Weights of a small transformer language model.
Size: width 128, 4 heads of 32, MLP 512 squared ReLU, vocabulary 2048, 2.88M parameters.
Architecture: rotary positions, normalized queries and keys, capped logits.
Training: a variant of SOAP for these matrices, 5216 steps.
Each number is 500 + 25 x the weight over its row's rms, rounded and kept within 0 to 999. Layers, rows and columns count from 0. Numbers have three digits each. The size before them is the row's rms in percent of the matrix's.

# down: layer 2 MLP down (transposed), 512x128, rms 0.299, rows 112-164, columns 0-127
# up: layer 2 MLP up, 512x128, rms 0.298, rows 113-164, columns 0-127
down112 109:498510518542472493469534458512475535528520513464554544512448499472511522478468532555509483485430523470499519518490505490518529517553505487486484493457478498525494497524474512528504523516494471493499506501477517475502445495482489525480491473472520447495486491484516503488468543509482492529463474535524503497494492483514501499490470462503482483443496459501466483540505520531529482490511
up113 086:441523537493507491500489502503496466491505458555505511522480515551504450482495506476501506478472512502513496480508525531477499500469516464494483490495511474514525489487475522472553455466522503507520529516526492507510495495455526528510464530515564483511484492485515522473506484510510493533464513486507472460461468479510536456485513505475468533469502543535483555518495511538509498561508
down113 092:536517449455474496489512506541459512486518516462563508522492529468423475508480511537513485514514540515506514503481496496534541491544481536487515503500486514504506495531485501543477466487508481504477499525481503517516469497488449510487486479450460512523512476470506495460476501510548547542538478505515479505508499524517520507518504507504515455476512463448485479473495520465504497500496
up114 119:493483506523470552521485484453519526457505513453528487497506498501489496479473506496553493487490465497504513517554554476517476454513529514496471464478520503482515504482499482504493524501497428493512525497498556494456513493448479513516487480454497482531502475503494460501494517498552491505507511451466541493497480517485484520513521509523473501487470478493508458534507494520481475496570
down114 111:466518525525468484495580496492462470519551488496519535517477505541490445493449499531533535467497523484507481459478506468477537491500531487493490517484506538493516467495526565476536515469519521546507498473535468510507493511496472517507527501505538510479484483521481475453493531528482462536481483499519478525494490513500499500478497503493506482492512508447514453524485506518531495494519
up115 040:535499514459509522492480535488491506505469488519521511507487518487522472487520527506498521525520522546490480484475515530535492490505484544491461508522532488542476500430512559494492527537540523517530480509479523478509493527466506515536516497555518533519494492481518557486540503487506495517534546490484496462514515495509470489511488500535474435510510528473515506502539528481510456488548
down115 049:510481499499501468514530508481512527511533468510497486512498518489489471530461480489478483485480463508494529535524474523462516502497528480515531480521522508464499462525488549532499516501537525494489498552513554563471529467512483495533533464495483463480481491480519454520484500505544509522470485494529502532475450477509508496483569552485543488471485530513507499507477500511537506458495
up116 145:529527490483491497470478471486508482491475522490532490515532512452518443533496476491462528480511490503498469464529474498482509527532475523489537509470493540508531527543542513489552478485507482532533485525488543487511463559479500503491499530516517497513469497526521463507502491504471497503489469517481475491515508507492509466520460467482480498409527508485517502479507487468548483538500
down116 120:486537536514464470469546509498472490517528510454489528462478498552475518479461530544482492534438498499488483459514491489493506489515505491441514513460505531479514512504508542492527491534503462493515509488496508516502488510501463479451513517507484501503466500511514507497531486526529498522508489504481498507500501494495551519547481468482478478489465403453522492518508500515522509472484
up117 131:506518506465521444484462503504496507496472491439421506513521483538504503510504502504544492487522512494453519481510483524493505490493500458485492469484484491498470520519455474548521508555498484526475513497527523506492489517434504499546528534503498537482518509506530534523531465497531499526452485498550483523461499486525495518528490507516476469502476520492512506570490491510520484491509
down117 120:494502488469506517492497510507506509513485539458509488539477538517560474523511513535475513457559503545498460479521510464476525507519527520481476495525539505537510498483491532460471492489494454517473492520492486481507502481480524512514528517477537524476543542464507498551498483462534514442514484495532495494518464497486521514492535524545494488521502468530500523495505533501489438519485
up118 130:509503498508508523479471502507498479518520561520485542484504497465529483500449533521518458483507475476516524467486461471497481497511516479472480506516478483492522531565493487507463500496520472508525502547555510526449520508549504498480506530552502477523531528499495506521546484527507481490501511492502507454472491519531533508521513526481441507471543515512478506505562529526505533490496
down118 136:516461502498508494502500494512490490507473484459492511499480512544477517508488476490487551496476485524530542488534544518523491520471518472520500526463529502506506477482482499482536500498500513474474479534481496512453450447480518547493577504495459469499526510472512526493505467527472467477464474506516535494482482465492473471458491530474487484538483513480473533456478554494533517493506
up119 113:532489511501505525535463530526502447470461470451443518522497518525509527474477460435510472508533501505499471487491521521475513489491552518538477476504550547482506511527490531466498532523512538490506498497471520503474456519496472512523485489480506513483457488489460512496535463510515488478541506489506498537513541491521472490432532492511496492494514521484492492509492512492451501505514
down119 110:491478489508527500521541515511472485522447482523496521534548488442510501522508504517526502508497478537542543495485511505473485503506498518539441480516481488490482492490480455517502476549497470477485486495502511554527480570480480491487479479504482511486492493490516505492514498507498505486534519542514490514509548470491478489528488490507460510557537482499490500454450496474566547504498
up120 129:519490507532508500535520525513514515471471485471539444490459525499503534504517507473505494524494513509467481496506458536525493539490473530537494465489523500522500466528522493515464509461495499531489492488495519486502527515474523482517486493462501437474482524474556489465532529467521510468502494529460513525506508502535517527505479472510473503491529505525517543495488475436495536548443
down120 125:494533439492498490484455509487504510527499486493522506448464474526513503527494493501496514513502509481516518522518550474469521485513511431482467527518480536515483506452466514528558487488507539506531493527513488497469496483554491488521495507477525525517481506518504481505505484477509503509517510499540522499472474514452483560508476479511496531501542542524530518445486484561519476487524
up121 120:468518495473541486523498497459538492503484451514518504500490499497496521505520500544479473484495512481487471479512502526508468478508500515478494477508512478484502474503502473463492541499511456483474469549507522495505529460440516495495513468453487471463532545462496517506524468478498491510565497480545478456493510477522506526544517459510476517489508520453486514505442544489494500532458
down121 126:461511498529476468477508453515496531539528491493488482465473469470501481481497479471480546522512511501506486500493474531502477444521532492513468469529482474554514507520494508472530508471521511528497498503524514514484514444483475506530520521482485501489501494514431523524484497476459462518446488472471510504554506437515489471498486511515514483481485485515446450529483489520473502498515
up122 105:529554541473532494503487466521483526484507486525491484508549522463516518546509500502491498484486478531513504492515486477468490489509482542502494506467528504523532491540565472442535493486525495493506491555493521469504489529504544488494492493535535473512507506513504446494542478477502513452507504491530512476482524514490503468503517513504524523412511517510503488486536521522502449520512
down122 117:520499486472468529504551514522475505511512502494512522496498481540499524505501476437514514495447581534485474498512514486481514504502458485496532514504492498511489479488478551496502535478476515512524498457489472493510486542504470511469537540469495493483520483469474542543450480467483532463503478467488483527518544530505521527482511464498472475483493484456464476502479533516509525488484
up123 042:518543503493448509499444476482494442496482506511542537507492534494494477487514520479507475544475506495494515493457458481535493510476486456492485465494466486485467489518477514502500498501556462484520537548531469490465499487457548488473527488496529507494533455520465522487503530475496487489520539512465477467473494517495518491503511483499496508493498522519544444516503526479507478506551
down123 043:491455497459516504552483461487491509512506508488504494497473438496501544492502483518478522479499511486469504496525541506486525485501541488460489477475472465497515466463478508497515496462428459518497512502496469490526464493503481517527484459466508518462525488504533520477427484506466516527483456495460486554496503479475525522529516493524542465504471530513512509471519510508512519487487
up124 105:527489525497484514460496544452493494516481474510509525532505507552439525463501488520532514527500531541451495497524514522479480493516500491540511457443466487481448505480513489517529509526545485539482490497505498484524528538544522471470478483500470498491501519489505476508473499487540501510501480527501501521503486535427473452463467495500500499472533496514522497513520476468504484526516
down124 110:543544492478466500490499469517476517537500504458487495501447499522509500513474549484442499528499502497498491528491468485495510480513493492513536516476490505484521481507500474498473474465488550491480513501484472512525504546537499479462527532555484491532486481446492481536480535478480529544478518497510480501524475513470451518482535518531530467530443447529480503489501511507483480478513
up125 126:497503507517525472518468548456490462469536439524470513519489502507494495493485479477426532562526459516498461499499552533534489523479451497518494530491482439488500505503526491513469535491496483464503530506518491498479504498488498510511511507524501487518474471481483490477539478520477470555494512487509533498500516465525525519482540474511518492521515513473453533505473532490482491490518
down125 098:469523501480557460487495497532494485499514484517508480487467505475474467486487469508511520477501503494552492541527533497508495531538517463497513494471479492454485506518494508506484468455447539467449492510515516497511522480523493452511545504499484489505504509471463492442502488493516449534444435511487506469501497542493501521522546516483482493475492501503458529509488459500512468480514
up126 113:517493530516533516502506541493523524515468507540521527524491495489503484505532475478515498522467516506493493485515504545505505507499477543522544482494535529475462478531495493481464541516500535490489475466533483478486503520521489487501475490452542464501506510500501544500511534463555577473502477518470485516444439518510541507500489516529506509516485485470508477541532504483500543477522
down126 116:496487542420478502484485528492487534484529476512461455478511521521534483477530513496481521523482526502502493551531489469480509480498496491496538489479492515511517518509520498554538521436520491477442483541493480520532504542517496470485556526495484516475470524485489492510506505513482518523489466538508502521503491477482522538467524500542527518467492494462478469497516501540479494530487
up127 113:498460483554459478535486477482513495459508455468484563497508518475517458507534498504520543496540465501491489513495483532501483510453456544488491505492475488533528526536494534521476476501500512517517501521513524460507510471493478481505468466490508472495504501423507500455522489499493523487499489499454505480496497542524492495467546498467470524491485515445473516491516474501526491528477
down127 124:519465457493489457515505523513530475521511505519476530467494490522477532490501493559499489492499554504513496531503460472488518498523512508511505521472475489489497540487541518515539492477521485484501510492506476497474523504518511510566539528510478502476470477525505461513484535482439462529563474497529502531494489524483517540513534485476499532509479537501540493506483508529544542513449
up128 149:482521552480489533516472523523486506502537492502489493504493488547467546431523527507531488509501497485514521494461485492504461484455533491506490482471510549481444503479512538452524487533516510529531513475485496522519526501559558433474516512521539489512516481485532514514484474476494485530497504490481486512508500492497481492492544513502501477497497543494533518471478504468478463478483
down128 117:506479490525500499492497464543500459499507500493495512453507522509534488501497484503480506472535531464477513503483476446493505513456473489481484518476539522512501534473546458524470522479525524517489469509489520541511482479514462507490533512464522468524480455538455502504466517511530482510517524475466452498498485533550534501491492495462486523474530447503486486542516546483487537525481
up129 071:486524502528484507504470526526478489525475487490496466506514503474512498460500503470494538532482471506454475493515495492499517508507493542501504503490508474437485463494505501548502465556520495466525457500496541459503508501504517489496515490494518499494468509502508553426539485531479507537523528497503450482515527508492547497547500471460439463506487512479539485549511532496519519510501
down129 075:486491475519485513515531504508527487547506491530439428509515516484519490497479479533497463497441497499532485515526508475478517506485534510517494494540523533510492502506512486510495538516474497518526518522531467578511490521442520533515479492489523462452535519515513502542481484503532525478542541513482510540490513492490504541451499489537518489480507488492480525478514501494494538495535
up130 036:512505509487486504519491487517537491454487499481542516534473514487505470473538538504518484500486487539463488485474463498520465510459436501492515500543491506508560508528512547452486508503526469507506470483513496506454467441479530510499507472531495497486520499505572501512491494505563541493536526475506532463474519474520500488522506483501517503498522502500468513452508479482461510504516
down130 046:513500494545533494500497498509525501544479476473475488494508497457547499538525538496506530455465488487484489508539492478496529514509541477493471525510469501517530526531566477499538528466521500526515524555478481559500521504516481514520484447487478480505530513512513489498493515501524478532490459506479506532491539562528530509526514470498515493508488523470510454487511551495484465497514
up131 102:561530495476514491510486546470476474486495502518482537513487493508468525514514470489475532511535510510497537482457499515461486502509555467520477516473474442506510492490488524515461492564493540491480518459478475506508510482493474486481523515466467493520488497502454518467499462511477442505494490483468522465480508501468482490501525443476518506489532522476473496478495503455514554498482
down131 112:493518502528525492518545544503504516501503539459515531525512526479513525473485507482468548484490494537469473517501492508520498448490485453495480506494498525520538513510491521526480547526492492472472483502537525463520560507518519478528525485511508521473495506517485483490494516492462453495460495490467509496478480473505486550479460449454509545504492458506520462451491498500540522475466
up132 121:518513504448501493503483531484523533448491490481492495515526503492504531488485516508476507529476456495483535498518518505476528459511464535455498478498497496538485514529501512488516477522493452503488509474538485451521485539490515489517528522530504499512481492520540540512491550517512570530485531482457508538536462477531517478478488447540497475478475517467456490506506512468474535485512
down132 132:496498468468471471495520477530483509463473483474525487502485496534475487535505482558493505491463516470537529486525508470469509504472512470498516534498481530438495491483558501487498490508526508484519508485526517507517476504482493485462490502484502495518487463466490475515508462566476484516488467522490511480523545470457489546487528505450457470487481480494500472447484521486494469445489
up133 026:520500476508489474500483503454508500492486447554528524518507487502512467483481483465496496487469482541456500476515507494507491485489487490501497491490501509536470511491468499450509560526490490551481473518486533484480496469454562466457472527545479515505509461481504541514496460505464503529508522449496513504484500516445476538489489485541488488492476479516538518479514499511518506538550
down133 027:507465501500500522503551492485544489489499484466480526485480473503469496484497504483484516529518517471469509442485535471483478531528477485546531489476511460528512445457493475511492466483448487531487490516472492496487494474543505497501484498498511524503472502514458490505439494516462520480517497503488524436460509494521526496478479533529486498496520484576535521517508513513466539520525
up134 094:513506492512494549435482504487472517487502467487542512546472538493490488511496504507522498483505485505525520469500489489510465463474471497496523526490425532517522541474470545498501514506512482558508481467501528517461515541426479462508446504508483492511489494547481471471471502519507489483512492478498481506469480517516483486517472475469497509483494480507480471515474486473531552507473
down134 114:507536554486472465524508489505517516524518478477565547476464535511511485474466502517530523500488515448560499506492486507473494493459492491505495525507509520528558534520491530509484519524540509511474486493528504488524466552507489520544490462496465491466455474508498523515524525545499498488473512499499478474482503473490551486489518484446482529521506512503504452505516478498493540506505
up135 032:538521503480479501496471482501512498488494483521519538518526519512504491461534527473511501491495463486495479527470444497503527495454461474478506497503481539521511532478481501468503518453501478518476486507548484481447512460452557451467519482539468513488479493483502552502483510516543509483522487425506508506480478474500487487510527473526515555476481473515507476484494508508521503539512
down135 027:521504520546460477520497498519503512502492515490480472511522478516501466516503497527550482456494503557508473478487468532482476498462519481452538511485450503503486506525506560544505517509512507480512480491494482503477529509470518438556544480491496472509525528490507495489487530489484471504510498510508523486526522506547513492452502473515519442490465477485516488500559469467476532511526
up136 120:498502499518505512547483510513506478458507519501487503476549496530477481487509530542535514493479510508473481516494561474504478514540499497514514467529464517493496493489510493541497477530487550513559541502496503512489492502477526508527495466492500530510487515545530522462490494484485530519488519471509455517434550463467533495518458496534463481447502501486528462483510477464456490480506
down136 121:509485500468491503527531469528538501502503520470489486496459502525516469511513512474542496450514531495462516522525547458494449511507481516558489528473500494451460474533512475537456473529506520467515504529476497505464516506544512518525495507495528499473530530527548492513465506468493528481496526534526486518474519475470499484527495477503508493486513465518527504493457563480508493469508
up137 111:526515514462533488479500493507513464491464500466494496499537492542498469481498445549495471469499484497463494510484491500534490514485515458510524524539499515479464527470508505454449570503492527476515518518486531467478487489523499518505501528511480482500480433480489470524495484512522458492530536492500481524468501470482498501473495539514525524450508504532491480527555495506542532516482
down137 110:469556477521504504512497515503510534499489442508500449502480460553487491510529517512514545497472502471455510472514493461506507514550470525441507507499483481497531490508503500504499442517500474500526517480538539496457527534495499538517484439477497533516490513499519470505498488563526520479486468543510506477516506490485504493528498491540555471509469514511504494485470477496515466500494
up138 128:513510519479516503511440515464489522509508496518493521519465509547507495491488518482569488497514505505489492504507494478449461515487493492551448441483522494516511508540503497515502536512514506528481516486549518513492505535495497569474453511540502486535476538468550494463464498480520500532482498499459489505493508459556463527495501490505509500504470504513521525509506484514486525472451
down138 122:461517499545508534544487520457460474478495529502490515511527529500500477545492507497527516480480502488514473484498535471492527503510547483489431494511504494471470471522506489509522537481506488510464536516498488486494504491556477509498529481499491447508495519471530541494491470496487515518480505552468499527526478484563482550511516500565488514499542473505533523537529477525490508516512
up139 117:483487476543513516503492505498491516490496494554544489486533453488536468509452495471499529505531495434500535467449473494516485508515481481514520496492446464486556480541488500477482482502525499538490499565501540490475495527495501515467517476506514509474467466488519519532487525487490488502504518471557506523528500506512537511515502484544523451490504505518494526521508548485511530473491
down139 125:516460480513487500512519513571452537450512480518495492521492523538484471500453498479493529500491489486551512509524488501486503531505502492478469502523467515485506442464483493523511514510486493520503516475505488520501494502502501510499486502482536490523540465521506531487448505508480546547471471531494458477530502511449516451484550470496532459538527458504509497511506534488495498514552
up140 041:527508496513555457515492549484515476431516494460515506523523511505480475499479497500493505526474515537496492482519509506521539475503502517499503457535476483490506524503476437528522477530557528493510471527478547504533483519478502480482502527505519506511477484520508524473544504498460492548503487470479483491505466484514508491494478498510472534464514557523503511519487531586511505488508
down140 052:506499476507535502495482473495517479515511482475489500466465458535460528536501474461494503501519491517507501506512591503483505482476467474528473488507551500499511442496509466502505525515498511503520526448491475482565482501515543435497503494518492512511488474463516523519500515510434513534469447499483532493520472501536486480513489465492503493515480499471512510542517536489482512486505
up141 138:537487490528534454506509500476497528483481504514526494502544472511551485548486493525491484523527501505468521494495492513470527464456473513496500522526509454516525549501491497498513511511462467465467558508493530494491533510461520515498499487501531520495490501536468481488491503487497503469541477491473518464519462539527493558465463506480532479573530509495472479496483481495456483505527
down141 124:476487514437501526527465478503479519503467463449466509484481510540547479483500448460462491470513510478482488500493532455499487505530526510513518523485510547484514511520519544499452462507473498535485520508501470519492515512533495470482522492501431532475461495531489462520547484491504504494473498523497442483528480490510534497464504509490511492500482506478536467509487510526520478469504
up142 117:476483505524473468497485501499476521502521503561488497509481533481524494498474505493505426496472505472487479494494504459531531521505478501514534443506516488525523514535489487517477532537492489508495509460533471462455459465474554523447532479497481499532496463541508532510476524499517522513496529544527454489487506519506479526485530497531494454465462478505508534486499515494476495530501
down142 113:524477488521485504474495491489491466555487486513504501517494548496511502499473491485503472509502481532481525495513506495492499500456524529487524492495485499486475461493532502467528488541514444478497463462513507471483500504505538511488516463526505494496525594482448550497534529531517509542499522518487510482509555478489523485462507505526478497525528497459478462473504542479555467484487
up143 107:452515453515485523515484502472514502481533496508519514487504406541474471473513498525496500491468485484485518481500468515502459502536512527482486452512506494493519524475518526469523466537543459511474509506530471517475551495492506464470493472518510501486514458497525532502538555491512476511513488513499505519549465524459471468528508483531489499493532495509485488469507487524515525549502
down143 099:552540492491506514558524523551480483464490575490509484508514481527493498512465476488440505506476500503498473560507463511496512497523467493506480519489515468482540501477505512529509526486481519497497518479531523532483530469517485539482523539503505466480522513509523468504476537550509496509495485522539541523507466497516558513478488481480518508511519437471491463499493499512514514484510
up144 115:478449491516543506491435476485512490522531497509505519491483537545508490511481529478543426529540467499496498454467432498510509512530468509514482478490508481481485488550508506490488487509491476515491535495506519508499507469487530474528489481486506518483510480495442486501502458481495527483467472501501494510508463496528500506501503483438488582511513501506467460515532502484510501519497
down144 115:497485477464486524499491484521456471500479483507506502488492533493506520471445478519466513540564521483480530462506504497478537466495479469535511507513464487520519521523480495555558493484494496503498528506516518525526479503460466490484496477510508534488506425498523521501474486481504492513518492535475500485583466523466493491531510507521481503564489480496528508494503486476482456486505
up145 088:496543503471462512511534471480480499490492512543495464531507477544556470531513501539530457522524496523509518517459485544470482504480528501479504472504559502494561559481478510460500532516513450484525501496471494533514501528490487517466463518502487454507503488515495517526494471506505532497509473490473502497521527484508513504463541559484468496498492527485507494493492498519514519484553
down145 107:480496470465485518501507524510515499508486528540457484462518470514462496515546506549491475504494494470525507491541487465491482544513522523521512555496531535484555478487503508511480548488521462469504533494504434517521477508508466483476519504466490456494508491546520501469523526489507495519475480531484536472499495491503507484474524523518543555513495465543461502533486489518537504495502
up146 028:489516534500502542549499482475501513500518492520496545519536490482496481468508553490492515518469484450485528494485474535531548499501503483465498462461444491499526496483463475456463518546528483568498525503520509510503487499496472490532481511526522486495478492501514473493484488459516495463536476449472513487471475487532470487497509501512515514464457551501472517495501525519490522545511
down146 027:505504533505487516498446482487494516477525504497486495469499506509460496467473519457522499533495500535516451485473523455553454523515475488502502477519517468493502512491518512540479496498507503492535492454544519432490499519466495486544492499513500501534512503492518506468500453531461494494473492534475507513470525463589515511470497469506488505440542495511506477519501468485496498516518
up147 041:507516507486506506506495497512487511481475515510478533504519498543529467493507491462474484492468473511468481504442500543489518449433474463518493518512509508474523476496539528480515522495545500548447490499502507500523526517466543503478482473543537486512493469484499554505524517499498509479549524512538515508494522487481476474507526505521479469438502540498476478527535502468555510486508
down147 044:547480514527530536486459485495491506530555508529509468469527524502490474467528537470527476515507548466468514495490513487498519550544476493494521500548469534506490486520496559494525507494473514493490485498527431481491502525504494521500504503483484542513525457494490449488542494514521481488500493484467529473495481525500488515506516494494500543520540500467546505499495477516466471498446
up148 100:479528501538490525443493483491514481473491522479529519525516472474457489504499473496458559467480513506481479507533531553490506500497505495505494486499438504498531521487512539505490503513476437492531466496509521542437505459511517503502476519505477502489525461471508510482562494516501511512511486462512542529543526517521460521495484518503480525511487503528503445513457510502476514524514
down148 103:470507464499499527490526512542506511561501489554468497480496539512479478533473481534485498506482488498497513470517492495467486474427491452481486504485498514487488521517522506514523548505517497471489491501495490481490534521503481506525501505504455479491466496503489514506512544557495480458440490479505546474508470500450489549517542508529520476506499532511489529481492499566469467491482
up149 122:505484516536495508482511513473474555546503531489487480485482471498539475485512526506513475499491493489494502490536493498501496489468503473454525511519524486538487517493461541499549484473560489446514463481532545524480528483485497480519494498497535443513467503472498527462528470468527475511480499471482449460475519497511493503530498514493475479543478545495535488535462535501489535500496
down149 137:480453536483478507511522450507437501510501476521537482544489517461450506497488513510520508484507539496466498520492530506469502511468503511506479515498509515475508510497506459524515511476518528473513485490462468473473510496498444459502524489510498500490517501502517454469463507486485512561455443502518521500492524478495545536483489564539467502460501476488488486473546490516483497463493
up150 122:441497533523501477509497540508515523497473457536506513506501503521497521437474489437477523528461493510480492524481463539480460477542522481472463510517491482498509516446514508490512501504509517480502500508501462511513491519476503496466457503527503487586491484519485473486481452446490486500528462506477524489503500501526501492503496481488523476518510466488477459515444476502518501468471
down150 114:520521480536542536510467507505491521520517511488500488517497493487455469557482531509436453503484494514523479516484491498490557513534531443491547489516527506490496500501481540511548510530430531495512512544500494514501475519515497500491495487481530543509500493498495498541514490490499495484470509489497502523466514514480550547508518459560475477501507557495522513480464481494512486500501
up151 124:502482535473471487521502443527539465495524484490478498496443509532452522442512480494503473469466535493506471468514516490525501488485448504532489476502473505522496485482472493523497501509502478511528458477502519522508502482493511504512469509489489538484476440505527499495516513456538483498477494526497494496433522436469519490474506536452541493492493518481538499474484490518500529538473
down151 118:547469524487500532512487509481526494520480497498446496486500553538516509515482522532491566503523467513504519507540532475504490519483492527470492464534477483484480460531453496490477488490510524464480510491496488504448509475463497482507544489442511481489507551518485494535523446497451491498491505520550491436527502539519482510487502540500487502517468500495483516495487489485525522498531
up152 032:482463499532516480488416522506521482466504467501475534491506545439491478497467514465499466531487493550515537458516464487514500449469503490513522529524514498523518526529506521477459495454499468524506477513483533492441487499446521501503486482528486538501485503483528524521505495490494519473502484502467502506466509503533471489467504499511510507451528521477496524510521517527522479531483
down152 040:510493458465530566503483490489518498546525523505518461528511482496539481504467535493521517514503493483532536523502525471495514534479518507520518473486488489489453488498487468504514512457481529489514479499476523529493509540542515489526505482512545478531505533513496521496509494498494505528484470477500509534465465465513510486461482539537499526431494444518489486518450502506450493445494
up153 148:490482494493531546447484472500474513510511486505509515461502516509463456485483489474529511522515518515487483485483480485467504455474476489520498532485469475514502504500456548525542476502552492524528493482546518508513510523465461485532488514509486521475469504513501461467509500508539478499482489479475461496415515523488508487489504466495528467487494480515480481472454530428503495507531
down153 113:481508467460489514521552495499451510509502531472487522497496501489473510495464540478515545473436509488539489511530488493489488506503504478486498536492493500528529516484457526520465503529490504469484552473530526518506493565514487437490533486454480532488496529506486504468464516491479504505508462517520499500532483493543507511533500461490511488520511442494569500492487493475487513495533
up154 129:524525481545500499478486483471485499500498513494497510503530490482506506475479529565482517519539529525489516462494496503469531508513499514443496496509473509539501522501497489444520493493533500495468531500471494481486519488475470516497452453473520505486497508492489537479523508489473509492528518466532554428524492530475451494499540471465516494514468538474464488458503480521456497554496
down154 127:523559533475528472503521502476483469467493542548521486468512539496491482524521485503535504531488501527500485511463484471482508491472479496513502545488501504469502560486499461532534469497483517497512479511469469501464476454517488486516514493437475476473499471451501478514506515525507516469493500522523548486516501511479492528508504471525463465547483525488530526476547485500457481474487
up155 115:545501505489531499498541499515548488482507532511530496502515489542483493474481462498501517483537530468472532519499565538563513494461464460528510456472471511490500512519467498514479558523463491493506521490533500479503469484524525527488525477499498447487475517479506519497451517506510490473512488484465509459487492483498508534456466507505485465535487484496517509535486515500487505562511
down155 110:501493507507506497538508475532520523550469490481472496478434487527504478494488465527455540485485491485512539486518507538511472526552526522503541481511536464479505520471484496506510475492473506503466537517454510500525519480509499500485535516522501474528480481485515553493502524489471459524489467501487499494553514524506503500458527492472504532505500462539554526488472431492476511482499
up156 118:489495496530533473472517530472518461477481497468508517469502494497451475511542475485492478495491499533541481532499515485524466534485487470507507479522509497464520515549471514484504540526516546504505496463485512536456501506450446488471535528493548491464495479524511476547490481499486468455506546475485509493497508451478501523476512513488519446484532452504490476542483495502494506505476
down156 099:469504502472489551524467472510518510505524520486481478487461490488498485485470531521519506530484475479468510467487514509461542508509513532443495516455494524476492515490518493507543527458469482517521509522479480487490500528535513535521510526562501534504502533515503443472505483499454509566501458496515502485506523493503515504506530487436471481519488511505517456469516548499512503453490
up157 026:528493502495503447517531521475542496543449468527483521538500521494519464457510511459524474520474471499487498497478463511511489527477462516519452488472503492544485510486497504474508496475555516516513518525507503499491467511493575502532509499525490522496509495496504525511492452542471470497531482450523528506482508502519473472474521474530492464486518508555540499476497538508468483524519
down157 027:508499470503459492500490530484512543467487538489527466526472484517516473488539387511462518495500525496509535460496510536533518530522492477447494519510497487446526489509520480515487512460481489470500482482514460502507485495503486518499454477483498495522463489506506519527466524502537485508505473506473529479486516491454472445525502506507514494501519485537467470511522494509483516489454
up158 110:494504463513544520492472491508482470540479477518517478453520534520489498482488482527490481515467485517510470475475482467469505499529508465528462489528501501512449486492470470524526551487529516498514576451534520525468557505480501477491500522522535470549461477532492480516489501485495482499555523532476480500478533539485500512485484542534528474502494519505509520487508525490509521510521
down158 112:524497518461550523522498471521465465477522497475453463521432463528476531512506497487525509479495516536526559498465495492500528536490544525510500515519484502502491528513521487517495510492491460505494432510498500502488490520453512510491530505481478440526509469476524498514481536529483517492549511506498530486504557477473498470506527507480505540531492514493536489475512525468476482483522
up159 124:471515515527526513508461496522468556469526486494505456494503519511484484505448511525483492508556524505515506476498498489489491494510460492458487505532491490473474483526455470482497480529541494518538508567508498522503537550487471497507484499502516517485529530474497510487534470497510510485493496522550512476527490470531495464535430481491529503552518535524449517480511494512479508474534
down159 124:441472474492467540540474510504518512518455485472485474487468459507517558520492494498499506442476487463451472512475476489479524499543513474499482525481522490524470522520508517512524525505465478506531526529479477513464477503541484461499517498471497471484498500495493505508500451527513521524502458485509462504508510543464539533508479489462477488473494469471493479537552522505524501478498
up160 046:533503478506503512535516503489511518474444489516504520517533517479475472473552479499519480537569510516522509473477544510525494495473507486479512472531492529487464486550483512521526527462532506513464493506476514499466525508492472497508481445501523479498494486517495500480479490485438527476504490461494452510440479469491508517498494546461496449513490532485475505501460500510498513553494
down160 055:479466453520503492486491523499490449503483520523485471501506531511546504512498541488496463496469491487499497539465467487489464458520525477486531491502515495494493528475515481510517515537500464524478491500528512553528524485510443477483537488463446518517506530515502493513494500522524516536515545523523537528541482548486500505492518462513484498510496526472445535466508439515490457510501
up161 119:516504506485524493546489546459522474442539469483527495495540495529522544497511527445483491501495481530503476481497502502491441470514515537464477527534505540484515503496507466431513480511474503448501484483481470545516491508505510517505512505502483511473477516517483495524505534487498479519506494459486474492446509478462558479509510534487503541519549485473515499485476518478490517481517
down161 123:490528507487482530510532489565491497518471513522486495483498512502459480496460463481462471530480513510540525521475459524492467476506509470512469458479546460521501519521491521519495495513506492510521475480504526564534504520465507490485482483511497456510476487512497473540524507511441522472510505468456535456499503502491526497497472508519468522449473500450534480493511486522484491548531
up162 065:474493517530561485482506516503497456447507506561578477503481491494490500538511522473446495557529537516493482475489501496519485477508504510535541481526561479467480465510474524510504514533521517517505518482531526481517520510472505497504472485498506467520511515513514493496513462519485495531496529528540468555533524503480496507520472519485469482490521486488476543499489547507484494497484
down162 066:483517522477523511464478459504485537490549492509513483469513511521540506513494497444492512527515501515526493479527481472471500469453460496485469472490476539485459513515482512507510525471544460448566500492525472495471549523491523518493509505488514486517515519470508520527502528521520473507476499517479460539503485511510541498495518517484454507563516523500451543504499477503493532485530
up163 119:513524503478517531525522535479509496497528515486556513493465504586512505456499457505508457541560502492474466496488515523496498505494549502482506501513504489531518476487483446526471494509535470509521505446529543456515521456526503536504506496513491499498542486468534482513510499504517526496487529464443491497503497511467489512522501503511523470502481498474518503520497475549508465470518
down163 120:446527485481491507518457514469508498509527482484495487523479534472493511487447489472536519509546508479510505512507476506492468487463481496481522484483500516472544509483497466533480483471489556528479477443518477483514538542514508523458484484467464461488493531491547480480532508494493478521470524470497483555498521553489478497557486524475523512506492517467477499484483497546509483476482
up164 038:504503491470503494523516494495499500519467480551513496512475517477503446449490525508549489501482461477502503455488512508524503490496506478540483508570504522517508497525518526510506537502523493475513459542521498508534459475527470552513479466528545478505528460510498534505462470473487484535509508467527514488453521468486477480507503534516484526509485494550487514506472533472536544524520
down164 044:532480491470499481512469459523521520540525536474458488496490521522489502534468507507531494508449529495516480540509493517501486531522524532455515472512539534500510562548527482484471535491515480536528529464508537532509500479484486479500523481482505480506457509497507498485541524491485522476521513530519524492532466505515489541488504455457489537519489512435503501479494511504513520499553